{"num_key_value_heads": 16, "vocab_size": 32000, "attn_scale": 0.125, "beta2": 0.95, "lr_head": 0.00532, "decay_shape": "linear", "max_seq_len": 512}
Each number is 128 + 32 x the weight over its row's rms, rounded and kept within 0 to 255. Layers, rows and columns count from 0. Numbers have three digits each. The size before them is the row's rms in percent of the matrix's.

# layer 7 MLP up, 2752x1024, rms 0.0222, rows 1695-1731, columns 128-255
100:212103158085133122125100097162143151112119108119127116094148133166077155128087115101200066150149121148136129099099108112179156066134085123107097156062140137086130147149147146130095070119113110083199098125145119115091207190171142147136106173190158148111098122158149116108108074119115161142145153112143161175131162102184163147118124118136143140118123063126187175118145125156172196143167
104:126122131104156195123165153147074174133124142090128114161099155109133170165107121096157110193171148099092156145108135041147159160156157112189147094069157127169130120199132130125121154098104081128119147158100135064142041094097138136104097037147154128156098106125115154168128112154165111135108054168125145144113127188166196104098121191112118156175164134139096159139118088128152088142153
103:172125132168154160140089117110136160091127134149075166064122113152121122147106126113177095099129136208130123103119112088080118116162129129097123137146085117097093066117118073126134148168130151145109125173117154178048162177164095121154105105139095121162113146106120061144098143112098135122166090122084163098082152096153162188100086174069114163131148038137120105142141139101113112163112
110:146182143125101159112099152150134140150118117154209133098114116117088135147144182103119168074125122133122117119129068153055121071117105184138153111102144176117166103143136104097157186067163082157104145175137131098090113107151074169163133114109191162165099075170062097094140113123121104106053107136131132103143117133159105147091144108110148125063118089122126159183133084171140104112142
103:109063100187106094191117101090123117096093125140107113180118103155095118144101092074131127092131140109154141156119151194107112148154139143118117073170101135120189133136132166152125162122118137134138151174136161126138119092135127123065208211128173182130110181127139126166149122176123095099086076099153142135157115153190137153168080048135161150107141164199110131149070183123144194217144
096:127102141200127103154159117089095118120139188109168081136152092194172141142116149162199086125179169062102105145140112101149169137093105056131148159152146078169171111149156145119144156106107137103117182101184167141140124116115127141105105134173078174162090120089145098099103127109095175196145188116152118131133103110140118149109096125096064158088109102138155182136180166118112124146131
098:106139157110088125144164147116137134140172125129087172122180139069076095082169087115095083122102153162103140117183175149135118128104141181130069168160094167093088165134148140200154193129100115128100149100146135169133087153184173105122174102122129125114079079152152100133155173174140125142110134197117127151142128098076141141126123127110110117188099142110154064144171141144181147154186
102:098132096156168089157075122201123091095130190119092169099144114094149120147084103090111123139115165093106129060163129102123162185125163140166138135135083095144104156117104089114086157126077101171107154143146119071159053150071143100054138159152098133071150153100081093147167169110151141120155184081111107113119130140097123120090112133143130125104158122132157182103141000125145161103149
105:157142169119133142151138080130167152121064155172145132125149140084096094171137148105184119097129125078126166083116097172108154153146130103107148120163141039102100108164078133117069130080108120111104087171093156109182069119126130157125163181085133125190129192176174139106116095087121119100124154122146119115153146143135083106164146137086135130194110112073108145084194140116120188138071
102:112071112123151135074104131105124110122099114132120122103107164118129112112131142150066121082159136124138111116168130165199178136137133166121131071097131174067114097122108146170135101102094109119149101124078129110094171140065178160119101175147131125098077088145148113155109088177069127132146103131113175114154126160201131091126180130064096179180082186169119158175119151089164099129090
088:137093198146124131136142194094089190061122136141147110100137116139101123095108158127169107243097135173076117142098076117110160104135123171120145081134115060157111095119067080125100150142124127097196147155089122157133143104126097139124173167100160106165130141174100099178119143111131103124130168159087132155122145141179141163127075163152085136130113184071203116120147182099103115115144
101:099135090097111135120091124122153089109095123111105138120059101193137100122068147155088153170134118090126135184203101140164224105136089082092187145102105169105156104161148122193164153136165150138176146136092118165156176175136097081175156082162102103057151154118127089088118125132113089121156128099167115150076114108109097101066118149191124055152174084110161115194138170123146117143142
098:152102148103083113131182104129100125139182081163134104173178167128123116118110154138179094120157170069086123148127121141160121190109160132132142128122144196118161074143138109143123145129112089117115117130140092173122125179131077166144067149070131101087106156116041175103087216104075131107087133153154072120153132111149129146160150155101211161109147165168187120103172216080221122157203
097:104136092153130159144109136115109122163097095152166135115093134078073131116146102101118161095053107098118148123068110100142106094142161081088138091151146158143193153104161088086171167125160153136062060102113178098141135136139153114144092156100187058120109164164140143126161141099124120159118109113164131149128122183133097110146127153115086166148051194111093072091092132168210097083103
101:096083131112180183123152152151157147082090118106119084111078076146086179203142143125079183077119133127142131192105129113125089143184094102126049130091106122143126130152108116186167131076125185139156155201126157134132134130137083090183147139092181130145098109147137154100070142126144104138129139134154114157162206079088141163164089107136156157144117202175192137118133101157102135090065
099:162139151098148112172138114102171097068128085082089118151116149081145176079153120063108093113156129108065122136123112104102150103153122078185166105184106183153128166175126141128115124121084154140147194169080139162141117125155183126152113074058096127145177125136129150143138128098135125106156102131121138126137106180104155118061167121174108083204079131122107109139201102149114168200106
107:134112129129099128155098130181108095105131083088090110147088157133099101168092118136120136083134072172104130149145164062141160062144119143117167179117140088105168108059155112124071136127188152152152129129156108127151141124155113181118064082152148152147157094113167133099213135159174159108174110093146139166146152119156121107146087130145124088106091093156146187159149142138117115139142
098:084153194116079094128175123090174145126111141164107106105079124106153130132145122139105086081151134087126172134119139186072103135090124087124147169145105181104122089106113187095168168163162152123179114155098105128103110127128096126077082068176143115075158123096136124123113167130138127161074134097111138192116138127083121138137162110131138127100105125098162096177102130176165158085120
103:122139154107115064140121162067115154129185161154136117119133102099103078064149129140147111142164161099118170105126203103176114135147104166177157094083100186140147114150114144116084083143133164153096104103136132163082161128116100156097161141159155151126108151134130165126129054119106144144158112120143108135127139180099142143093126158113029145142132110152099141141117046136151090123110
100:100128129150108082167114174076180161103124143158153111144158129146191123134128128152068123146134075107137096121140200175148130128128113107132124121154174149143118095139173157180147125112148138152147135139157148076115120115148163193116112170150161149168098115107128114135118116108115143082059083133104114169185138083144151123130072115148092146158134191113152111142108097186117142146157
096:173125118094099132158123164090162169127112123157143139214162136100089125128120123124153143164141159083149096119132179122079109143132152182116072135102185093150197156129137139092127168085152092153125158130154123165149139153168108191105110126034074070150137190196166085169143149106122116142081145118144057134109155137113142164135127161162113138152066104149112098113137179117082110143094
100:086125088165096177176169092073204107113115103189128125099105172189158102154111124086122112085092185118131090105085094183177148120100078160103175097128110129142109100186133111104116102102139206124184154069141132150108106151129143148093113059176142109111156150108114166141155134181138111113124053084106153091151056132115141092174170127126170053134097066070149146126179157130106087141165
104:126144155110100128136124141143094158128094212096132140108097138096099123158080122147121150155125139144112120141104146069073111142147149135112130132129121150146110064097136143100073103133141085113062160107164119112166142131169175144097169126160085160088136149140050162121084107165113165161122118125120104097170166124188113142104136112158208145063135137137109168135130093133184155097079
100:123115113138125184144126096090104123097136119159103123097122184101127130179120076076156157139109163095136139134130130148125148138192119058114123079143127152158165137139107129079136157110141234172202115125133108136187098121143183103113133179125166126148126116120120112133067152094159182108212121141121172140150146167144155161132110149144136149128166177163124126129144114113125138172103
100:143101114176111071094102096122120150138160122141091141126155139068098176148137094170084186164107149134123125141130124162131118146057067121152067156147107141148125126156181151118111147149113124089141141115136115159087089108152114140053073097158070188185168031154067121125101098157123164119191100112066165098119097122192137122172101126107158147148114111129113109127194207167127125139115
101:041100169175120101111149127159138109135157133153114221109078169144127146141154133164146119145141124089114129111155122120132077134188084124171136116185099128169113126161126105164134151093157142077142152104088101107132119082115121115179135093169143155143070180097123130136109162175192146119102137165105142109144124129112161135132085163154134111175126136142156083090095151181128131107123
101:127154102118175151156135085132182095128121116119155094088144116105156186093083117085042223131191119166129075120146139099170113141115104066135104122128114112141131133181125168134103129086142177120178152093103126184075198182136166081123107109128128127096104086148085134159098129027130152117146102103143146090141102128099162091155148097139159087135077149081067159100139166137154170105119
100:093093067101098087146180118103095130165148102153161120128060107148124153126101146197113135098118139133152153154051137123115144078145151137135146112104066159118112116150082110109106093117166157116081133106111204128134163168094163121062106128092167103135078125105182106112154090099161155146123154124139119118189169090112152142134127162124171122155112117077070147165154096101128108137140
097:133158129113141107094148124115103147125159142087134162177159159125061170100140133142131157136105131126150160157104099086136079079078122109109092123129131175175086119075174120136056105122104095121082103146108146114111170155123132196166063105135124155054116145103083112158159172159117152181129157134103100141184118086121155167109089137128112125114158145149080157136148157096110199140092
102:112098093115140159155123158199106142136147149117113164113121119148105137060132106090123095111094120145110111098115182109144149170123112126146138081122171058110083091154121150171143112125157176150117197102092122147198119134116155179124151091150095108185082150117089112141111135133125104125089100119130100102099103132116137158131161088158138139100105183116058057143073141076152096142160
099:141042171160116172146129130150206147111094099140142127099150125143141133161143159191050128082087153162144149148119116122128154114121097103173139125138137117130165081154117086178113146056121182137086135135122160125100167143115098088108115138104136132175091100127124167124106141114175136104100190107138166103094057053203112102145127087128121168150096148115151161100145119093158131120136
095:117082134107095142094102148130141161117137153164169111135082108125173139123171154146108102138178157104139170151113156144131141133120141120039104131109106120144142100100045074143151084129092160161118130069105110104109114139123120169136122078126156155092080116142102057126123154155101139110085148135137082133125140131161157103145125166091143156102055103094119106173135057113114115147084
100:158139113069079136118097108142110113150176096120160087153143169029140121066195102124179119133122139138138122121099188103084138053124088175063135155167067094132112113166115053150119144131122122110171108123070100221136118186143114108126101154124139110155231143147115141139066086185137138160144116115143165139121169161197106148113140100158143109150165175114149128160126065098154128117128
099:165160146136178128119068138112222130077149156115175128134137178074169138102067126071151099131144030192084103110117126156081116150190124153121156134137162206188146122118113090111099095145122126185139093105119136116118121170142150142146127132068149096110089142111138127103172075110087120141108109128123139105092123111109108148137130137133109154120095131181160152108087103157114098166077
102:146130058167112102168175130119154144131118121126183158136159138096151155139148154121089113131121119077135198150087146098127146168164119117103107208134166100145113138158131130063121116143111111161150139164119035136147073080147146143119137143137165180158152128110092114154128060090056108142144121119105127104144147150098138138090088115156109137133094133115169139097133143149136139126075
103:135113112146190179165137111151163120094141101175147092087119108142150138133119180125136051118124115132135126130168128108142112132119118129149174123087136111145163099101162128134128104149125147199112132051100096146135081097106146110131108095151129092126146186166086113115169090201095162109159085115101185140132163114134139046102138086105102155135070077156139171136144136152127170124121
101:124211146061111123175134181087159143065141162164170159123110152133080121119132102180177144126113153110187113175136097140180130088147164127087097111157163110189078076113056203181128157126087155134110123101127159096154129172169092141068147153102137143104170133159159148169096139125114125112136110110079072155150134155124128087118093106088133114156168119173115093168107048100112119141078
# layer 7 MLP down (transposed), 2752x1024, rms 0.019, rows 1695-1730, columns 128-255
099:119181126102145068153157120183119148152137100150119162146103154169089135061147137118106125143084131095119121112131135128115108084159043124146164084064153143129077180180127119115097155153060100072171154105143116128101090122162125119055132158135159117120131127195120154102108144198151125094096110134094157096116102112148111174139134138116160129105106128112108154164128142086178182185100
103:103154146202147131100144164086186117054143156075157171104149153144134160130192092131101129103152156167140152128143126126098126141177125068174150083196129116120096136084131140126136138112128140162136186096105090111104157203134199122160109148160121079122095139120147117130133089109173211088138072129093095111090136091116111143049159101090092146140115094081140177122126119119116103163165
103:118116143083121173136149149115097168129160144060114110097145107137104074095125143152131152165094132094086122097095095097088202093124092137123048129145122061074118083141082153135143095172118160116160124135126125111160159147137119123135090170146150124132096174152123198072125161102082127162125122056041077120102108106106084112112154137077119104139167130072086102148119125167082143152152
106:122087124099195201155140065138119093050112123123151152138125102139198173122126117127136173185178117091135122170124075084137079117112049090155137141091107067097162050051130135119120129122115215129128088057145098143137133108103112120065188090166091104197155111184114152142164116169108085136158169153124132142139125049087126110166092116127090143154154153133106104060177208138154083115061
098:143183093112158087116093102105141143140116142132025107111162139141100098122103149152091120116122145141121056176123117163154144109113133113164131146089131126089084154135146115128123120087134145152097097139142132141182094141123128135084089076101195139132133142159184141133148146126094102084107118107092133128132158153126131112116087109109171122157122116147153119070132149144140099112104
088:115116136058165095155083141135077100137106155091191124164123125125100102137135138168130145198077136164118104129122121182132147156075207135125120147132161160140098175132127160110139116134147139146116143140170111097143144126140142114180115120150086133092162113095111140134142113166095164134194144123154093156127169119086088164183117158094132088119099102171105149088114163123128095165157
099:158125147126150160110152159162112157110113113167139177116121086104128206122082134120135156175109163110089146123130097162079136169120182147169155108155084132101195104146086154162129075132187182145103109149083070077079185115083149096134095100175069177057123107079147175143137092102177093079134152113113094088110116100137091106138129129146140153123062167191154200127081111145143129102111
105:199102095156133100166152123062143104092164173114086134151138142128092195135144103187112151147155128120196140116075185152097115119019130150165119123168147091120194126157142120133139106163090127157195152087103147110079123111084209128089183088049084150147135110120146090122136126126201123130104087147127062164124135097129134113108136125145134071119150181096134192114155110153183080122126
109:165155120088118135133146146131122127055143145143129117137091087112158104143123142166112136151075116125123169150132122121109154092159178090132125135164169149068136110138112131143138102140118105135155130147076128094128104087204113068174099086112109107062140105153128144077096106122099122169213143170094091171107113166146150125149149100162114137130145127129112150082145128205144160104145
104:081125172076200096149136153101109040157155156095079104082128123154070186159124100125056105124144091154113099116097112086068186116126142171088141128160077102172169134129115135110130116138104106132122092148122113123132130143153100128119121187084155180099105140157114121118137118127096193134093114144157047104099147079068149147154088089088101088105122130116077098106134154118108146137050
088:075117085147097086145121140137091118149135113189155154113122111139099109124159188123157158101080186209150140106161139122096155114131106158124156139162170168134077121130115226073114083136163144128099144103075173125122152167107140104129121117100135158151161116096042210114108108112142132083098130106089085082115077092080087098143178113155095134130175104116093109095195090164134081209112
103:117108092161108138138127117065144143169136133133103118147182136129084109084105194140142136202168116067112137091163141139135066151120117148129171133122108069182087167124118165104122113175095151142176177111132093133119134182154154089117133115110181105136159087178112150242114136107126037120184189126067166148114138157147144123111114126161161119103095138149145060158057085117125159152048
101:101122158140157123132125140096165096115120111129115172116112150099068136105121176106144144092167094162170092085118153107148161118127179091136071120122106095184195104110102110129100103129159133120086071110086133116166115143154157112164135165129139125116113136155115096162128097124164047135128111172140156157113136121143105080091077125095161098152148186168128095150154144122119143143140
096:107137143124168114109139142091167105145159129141163176171093128074093097090162113053159146155142155093097152143101146214144108168118140165128100160171141127186169114125123181164115091139127154132076108147121153105115136121095193117140090083120169132152182147094126116157121077129103116173065126149095093057094113113077152181130165109088093153107153153149057096179148142167151083129159
101:166132101122129138126107136120088115134159146125119109211078096137150111139146126121136125114069101117164110144111149104093124153084091107161141133167138107137099123079099116133114169108128170119125050146102161117121121125099092157112072146124115114137165116133162114078153143146112158178165173049093162060200176111133142134129065101114172195112183168112086124114136105110120128150206
100:091165090110070138082088181145094113169100107187159116153142146104089133147116133113150124122183176165112165076155096117073075081157142122106105165062103108192164183125092147117136155155086121135125079099147076128132071092100106112130143086121144134126112089145137158121160121109152193100161118183123130156122125113174143171101144147136122167146191063074129106120137125159133128180099
110:167151127078112116151102151150138106118147125135098094154187125069167070159114099103141092122137178155127124130125166115125106120123144099106118116141066116126107113107124173156119158109087169165087101128155112117122124134098123172155065097126117127086151141142111101102126111158145112175100147116125122176173114137085159140151156173071132111142098161072132070199101107118152130190146
097:160102140087114112116101050132088136172104126113166153083117135139101090098089080079169139119107110102155135117137122129108183108150081112086119085107124151060136139149145114095133106182107115122148094108153114120173165152130108141124144089148127160210137135124122124106145105107116118102096114155101115144102109110123104171186118116118109080110143123039149140109151114085075111106105
103:114077128074126108173143148098158072059165110141163105087172145149125158108092157137158107125121114184099101113170117106098125186156103111156185130121100144093163140176042152152092124142139096097115165155100121133160141142089079123118205119122077100137168161173135159171158143118141125113193197113152155183134149128096176130141152112097131146149145136116140099065155110142082111088093
101:189101146140162170161149194078152147117099150151110109126133178164102104089160199079034140071116146132069111121160088161076096107116102099095130116129087201119101174156132100165101170100108117156107139103135066117141113186113073114103128084120187149113077101121148143096084100157120136143116098137171101146145083165168145142165162135216088067117107198151119112133066102100106148122094
098:132056138139095157129150068108068130146104098120182120172174056145133190128189139113134039099173126149117144142113165081085120155129183132105146112076173141135096095140142144103058105158083084119093075107124119128072124127133121152159101201133126088145117145168125084124109122170157091110123113145161125088109155099126093124121120106113139114095100091099146145083142107117142107097102
098:086122128091172107097089145155110040159100140161083110152113183080064156114163171116108151188130133102124124103143141116143145084134150113112098085061162070085109109093133132045119101084113085163096150108160122114176122046188134116125103144106182111076110123145078155094118141174165070144116124125135150115041137155128115133157140105127147131180087156135143118086199132143167191124098
105:082103189117074166163161098104143120083099132123193179162132130134138051121175142090100145139161158083180114097096180141132159165096137088133159148095125141116117080130156189081141123073138159107153172101166146114138092037125094122174107140140120124061131102104139202146160124132120199164141113135139109093139161173186123157108138128118137121110169206141105159036139148071119131137106
096:072075134155121151141158142102074101149165131102065161148085087166163078129078173153125068144135143143152091107169098160225097110145163115065210139117136161120137092172117180133154091115083102146117106176135135121086121158123103085151078141140118039122111180113118163149153145132115074146141101135127099026183103106094122081168123132129140066112093198129086118134115148137160104187126
103:141112124082084163134121177128199150101108110107087141154092155121107154148155172209087113104159054122120092129178124123098165132113102116111114106118102092162066077115066093102102120127159168162157178078143118225072173182123074178075132096108160102096142135177143143125113149120174132153141168093152065164109128122123112122107114083120120151120107143112161119163088101156124123085151
102:179123130103136193113115139145116110118127155137119138182126116105101110133091157103105095114123097154215092094144102130167128112107112117146161089126097140136155141027093077151165117096164176181117119107082130095127186117134120184144115127126156186117177112173178074140088143105130140170180163142106111162122087079080148127124083107159126124091061158148106107074124095123084122112084
099:134118118122105045172131095112105166150175137128136142068109110113097089062138149106149161175090134123177106146133161139144150139108074112090099108172101175145132176064104208151120159143086181135166153101083091113142129182165139135168119213163112181072143121108120110142174105115109123119091108192087101127135093094121124112155186028125075151111168095121104074082108097112118121140128
101:104132108156132098204104122111125147093168092061145067116104125082126071106105149133096052169148123084059128169120163096103096154122109156056161131116104130174128139108080137089133148167169180130105134127144128186151106144156094149164112109122187067101102126159096172131141132145130126137109135107154153109100161104099154103109151109112093144129131091057102076150122153117090103146119
099:153190101061091090154148097127162162107104126113117111084149097175159089075101151121106124155123124129156116143187088148133171159085153146123115148148175136072170173151096183121169160110107180119167095133127106145127144183137132070152152133178142135133122119098127150149184175136137097117153139118070217140138116138088150114119067123105148111112166089136110153122142061124139178115133
100:142157144149143137165167157116127126147100161132140104089120185145137104079096159131081108114141105124108102169086158160126087073114150128135136140166151100124105102121166164142119188160163097126091109132085150100114097102145131117138155190123139121162121099103145146150132158135141140103087168074078101053150136128157089082080114128108137151162115165072137187135127151144127102152139
098:151147047127182075119059108127129125205156087135105115141066115146110134072147137137130085157108058171170088106142174104112115123052192078171121163140109154151138130130175151135211084178068092177096123161088170076149105102087095135125160093092187128113177079081096147113092161134128137135117101084144060090130120136125033132110091142147113122179102112123101125085108108157093154155145
098:082132096136145169109174106131181110131132145175156114104088122134183101183086078122087146127128111135099131141157150109155070130148087169132140146128114131087126114092059167114130094119148140130114130137143115173139147068160139085079091153138142156140119131128104154166130158116136139120023126106093110148129119167106131159090138128177113076148169159131141099085157128125079127108125
102:156104174128132096134146134117152176183097116125180171035099176176150134100149082128124136118158178097161130133141122149141119084132138144121091113130139174084089177106177185130122178107132134102099110077129176055112101150139077141082136121132125121140171131155150085156129137176132089128123137151109111131126126166077140161179146148118144167122151119088160129151086117179106156173079
098:113124069136077105119143173075102117153085148082153154116127093131129067182159125163126115113120181101076175178116151178110113112110057113091120112175125147106163185149135228154070213093127097156168090145135091137153062192116152132127077144173227185187115106073091144155102103092089139089128142107087164085129075179168135146120116079142109194100086163151151100145111127146149116184081
101:152105181175152180066160124094106200096097118091119095110170114119145166120122162151105107094179127066183146125122163111199107133121082111093180170172133078133167171108091048171181075188125105170087074078152146121091146160178113190084135075141082179108099108109163138090167123106148108075110108169111113124110087158185102139077119134111154161115125119143145115105100092123125158105085
102:144156064104123151155151116158129178113117083143123132091108076085120115108115127110116124079173126152076112131116109114114146164135134108130124131176167158124092068134100115159115116126127162115150190144110048120093135095155122143173155116129153111149112085211085154138149101110103145175139117170109053117121077082101166157151092122123116116155124089138134130134095085176130127103052
# layer 7 MLP gate, 2752x1024, rms 0.0215, rows 1696-1731, columns 128-255
103:128118101110139108112111077121101080151160125162136152104099132119087083095120170111113097121132123111159100135131107101133163174091127169168121150127131194132161137123128142120155144104118172079063154076193086102118137099198156110182175136151114145151101120115095147151069128167125133156113106187151106100115045120075156108153102148153127096153108045161125105094147096191129131164123
101:070120133179140069181072153134105129171106127149067147121170142196107128150083131112147110109152118085119114142119147100070088038178150141124118105188145186166145127089087140077106057166117131132118165152130157116153150191121095160161125107163116104163062092128115142121088145142097122104134153058093134100131161169192123133120071089134097149147152038125132152121113096112105036116119
102:118104145187129125096133122099102180078082092111169121151144122100106116149140101077117186167152149129146116142159114132108139166108067089086067102125104085129110132143159109145110174172149158110126172114127178085112094176201130136149166158126123122169170140118104147127119144136148176139083161134146099102097122161135111130096090116109098104139213220128101093089147202140101085173122
099:092090154111162110142039108101110071197166108123137106130105142165125124118117144058150103091085147103134172135165130150157118156108180139113070124199130178126135095095223188097106129094113140066112107150118043068142128117070142150146174179129104151119150122065149097153156122120072141133105112098100089070138146193145129198167125209109112114130164128080122188069103177154131145186080
099:122070164155126161103145042104153080115096146124090092124151121117120070152192107138143141069119122059075190158182114091134134100120103101143129140137168143162141141131135144149169133143168099188112101106135105122104157120187103138149177090117136136121192139137108165097160066118105096159155185106131085158143078142168129154153096158091139111178138140121124112093116179108136146142156
099:118179120159148102146115122126135089182086144109056118102129110110124098079158180068161189141094079129127159161133131074146130111106159111098138110121113111173132156144125138146139152106154200134167108159106131156152131177159095113170078147137091126154107129135128136152182116151155147186115145142102168186148134177051111152139168097130140111138150095071082183135177151094116128129122
101:141190104142093195124152080170112124123160145162064130084142155131065142195118171159125142117151053127090101089152111153112134043091130116200093138187104168130116110169157106087148121133077140170179112124050152072152151158090175153166115122147091109169077090114144158060143097138112102105143191147094124115152131092139093169119103140092139096125135146127113107136109176087146166131139
106:111137123168128113134144112136109118170126128084169132154135090164116156163154154171154117080123104170185128072144117129094147163048194193074117146174120070181043063154151152083059180117138159058090121156181127157078099095127101113136110069131151071182169139043092124134122149134138143087124184121149127137137153142089096133132112148090095164077114141070074133072152128116169146121099
101:172149100143099159107173214154113138104177086070182126159152094101124116069171125112133128128153158161145141113170117124180075184163136069172086114161121103097106103148134144153160181157150193113123169110127105102124149143133103127104101122105125148110088135100112170055162130168100114176104167093095134063139053126064084127163126114104181103129098158072122074062131135113147114134181
093:138141099212085126189130068118143116176124035129126136086148153098119093178120098119092094124142146118097109113115106091122203070097087171184110133118173175164122106120130141079157135138111126166109130112104099145126144082121078117101187073187117111121140124120149136180164119137139132194133112171124095110136124056123148134192088189119130142185095197131145163118125107119097110130097
102:150144146214089122164110130141163174124105134150158128175138144084099146106182097172085148135114132105139129080119138114123103110084116123138136105126134183198112059144164128178099125141106162120166182140111130094125129132151093152190106167146127117198128119059128168146120116116149113081124162103135083142156121123156101063107151093149186122122115193117051094108152105144118123178096
102:092139106136075127155131143128105099137118123087131180178143140159128123140100177119091104114173090161141109138138132134145062149118090153091101138139080112080111120131058149115100147120128137145156189092145110156135123156137125144167147101062086134137106093122105126170096171158158135095087147114093126182052117076123150068140168154138155133152154099182155062134122143216121103154123
098:141156155152078141079164072169172188155111174140148163102155129086081179111154131115094174085142175163110102102121127062142107142114141160125104129154109147158111116136077143133105146129139129139153137098068118078077065132123056146135035131113140157083091104152100160135172148065163108221165148157125103124127230164147158092157145128124124059105095114190081097138171096125099155153094
099:128130108139156145110154151138169119133172106114153121126125152102106147132124158102197143143167147091103181124096114165073181111128141160118113138129129172133078151141142137133098146113191058124073065097102089125158108078139128174137082132111140162117110105126172145112130210156091097175141175103086195106158071161106071134167175157088091118088150131169175129081102111118123118168160
101:143111179165076109148164185129160188062098135162077106162084131137154131122130113142155109117120173184079092108113159119080092153152173158129108148124201097119140105073031156090169130156132115109152151141162069135109112113112101164180077080115091092114100131157157128118107152173115144129109132140103163117171133169164083084120131120133150154151151125139110159110145156081180121105141
103:119103116121141185141127139154085157143084092145087154131121094196123192104172173134103090145110155153163120124113112171126163163101119174161157061104096130117132171153139180084112104099151147138135153052142112132085123171160137119134098144149133155131103131074148129151132122114077100125161154137092126079104071136106141151160114100162173112137096139038123125144122164144137110195175
101:118129169140150085106112101111080108169071141123108139128075101158086130178140117105147115080063124167157182114111134168144136093173109036092149044120144150109095105106189119087070131100154143088146161133061119091089161174130109130134125143162112170150132125064104130093121112113133159165061148097092092135121166165067131106111064198113154067201138176126144176091147132111148098161056
101:120138214121186142138133129098060096151158094131120166167145087095128121124143119111111082070148166132203138104115169093131087150101141114144082130157152120167139160108163150109121047130156152134178109169116158068154098140179125132157115128107083130119158108144102133094127035150122115110085087112133132141163172155111168097103094117130150145084130081115157112077138151093107109173181
100:071143094151135125122129122166183123051177148122133183179110145141090107148124078131129129128136135197109146184093096060098133143119137111149134126095106064171087138121147150106124134133089108079133136146085098155113116157136099156097097096061117102129159092117166113129104146119169099148169126141083110136181110161143067139111124093114096121093200038144150135070099148108110183156141
098:161147106106200150110178110078252118094120136121124123193078102146148108155084141118137118110086103151115084099128147097108140152094116144144142111130131137067097171097103142143149133138134137152157137070128154121078131139118192152119048146104069112181106181123104145128136145188077167072148188140084091149125134068135179069169072153108098103110159125066126112097100128176089117135137
101:141134096159109080083124181146095101115131148117220103162110128112093138190110140113070169179153129107133099133185139097173112143094084089165021173122149079145125124164109123149135072178141097149141136127086144105159083126158138134154121099159122192133148141089132127091150135143099086123145124176100135142135160146128128126110037164162116132109108104121156084132180141097171177165073
102:158045150022133106090124137136145125156101102096156108075097081119138123099144205138137147119128096110133110135134135116111165071135101113183114130156118142148137109125176118128168094176170135113105119109069104115097138114093189146146122189124053155164118108141084149064076143143119141135158134089116061099168079081184062094160091098160210147065178180127149179084158148132188122139106
100:082148128065139118086144136147104125133075118185138100092119189135133178140141179132142096139113129128126112111072168081126184055131147061174063146143141104136104123085157180102127135165049136175116089114118152103140100120136175157173101144126124127140158067126111119138096092116131141133137089163094145153131118090123124121091147158159113118096156114172136119086107143135131134132150
102:127167095058129149166151134119142087105130184146080121140109135174153096081139201135196074085125087166153142131176126155051174163174139169092119102139122177123113150197146130140125167141124134131084128103111110101114106161076130137149177164106141112180192112166120128154108102150124077097096129107186049140161147119146112156076095106117139130129127077104119142135109077127121126136179
101:152103166106124140158142098129082076208138115078121095174193112132133149095087095139073134083109110100120120078173154133145048150149149116087150148115151107139064113130149106128126120157158137137096123116149134131173138148122111147110107149180146116129155155128117092089128152162084110169243119137082150190078120124124114100167141142080202153132139180093132144107133130114126121182155
099:079120080102151105153136073129130117160167147160188114138165097124151096134113204108150083124170104109120111127114104157193132145124122092105107131149147116106112164107177101080104087165123178119141129068135103111084101165108130133145159130106120102066091164145117127144051160199164173125115152192095063102148135107174144095117150190140162153120154126133105076119108093151085157163083
097:121121175113087072119128161118152114124140173092096188142089148156180156178155151133105109154104140144204075171151119160092145168164157091126110116174151129115163137148142153181106142118145154166123154116122139165120106151131141156181109118169100224099129124113089073137143091157103154110116094096137134135108168165131095114155057146117124101140144118147176132114171159162159126139104
099:101105123134137128093149140129167128081121131129101144158064077082100218118146159193043099160113159099176099162148081157173131137104127081129063172154142155152153141120132189173128128118159092168130106109134126171142117082138125134136123148109148125130070108142126062098140119188153147138098116137137112103079119124134183157152080136149160116151160148159051099179146119147155168124141
100:173178189186130121128072106093132108112100143135125128174119123131146151047155129126119116089141085163159136116117183101147117136095094107094132091150123194096128124155169133164170100148195161089186129151162118181193159119143147113137149051134106183127170151145121117126149117104172178146113105136146135115199080127125159199152095168153093108095154090137054057111121111113175140148181
101:195128125108123151097209127151186208123089098114134083113158141202139146128069192117136133152153137112197096166146120130157080115067111093095130165117125117124110083146196145113170111142136114172096145139061161124067077155101150151157143108104149093116153132099121093148130134109123138089124094123109102090158147137058181172100094193127053157170173173055118128137131142139127126121073
097:146167149087078118074176059110150142069131068150125146134066168141118127155160080181142168152108118094140147106119207164133164174155126093129117108164134100097160040082178129138165066155076089179127143099106133154156125160148132101125160069084116143154143067101137122127135113098151126172189147111119097085131117091146169127136172135121129087126176126089070109091115106144058125122192
100:111166124138102132093131140100084193130119138143171140181087103096077100167162107147120145057138136153128098107159123089156121167135123116114100140088104206138143177155105115129123142102079113174114133120148148125168154133185184137146182136135122144106121071085103145176123143118066115110155114179047093071126082118168114118129122136116142113131099128135109175077159158145089136157153
100:128132141169140151072173163128179136079087148095171110145101124135118132153107137076097118128143097137125083117136191071087143098133142140158122138185174149100164147108122096185167103117147085129186069097149107148143151118101086105185070133114130162125141115133102121121156149164120104171179131151101153110139106129117095103120151113134146182129122127142179114191126105125121160123085
100:130105092164161074163150113117115086150118175064143118122148084117092133090126134101102144206181122161144122081128160155090094113175126130114198080151068142101100115131145143096189109108135127117102113129107189131155117135159167145088136134146115152200151133070122137123127132145093123112158158159181133121072129092110107083124074149124105110102086115197122164116183151142084205118136
101:076142123108100130125143135098151121116087177155171085171110133183094123175117158160129169144127086121077149139136111201133098119162135131158124125137172160077096094169085103130108109145083145114115111118139118086105146142112091183085155161156102172119077083137109161168121158084129113047113136145084126147174123168149084125124192187161127168156133166081133123121125138079150112119111
102:143143114102127104155133105119198096151128122144106144135129115132120141072092094079080152097159126163136139192184053122154169138121193094121124135169166106117123147081104103100085165124121153141119132167177169146166131201134168099122091129115134128128196157098161168134044197041077143136169128118101070101085092109119123086120158155126189092203194130110131102115139097094126155175139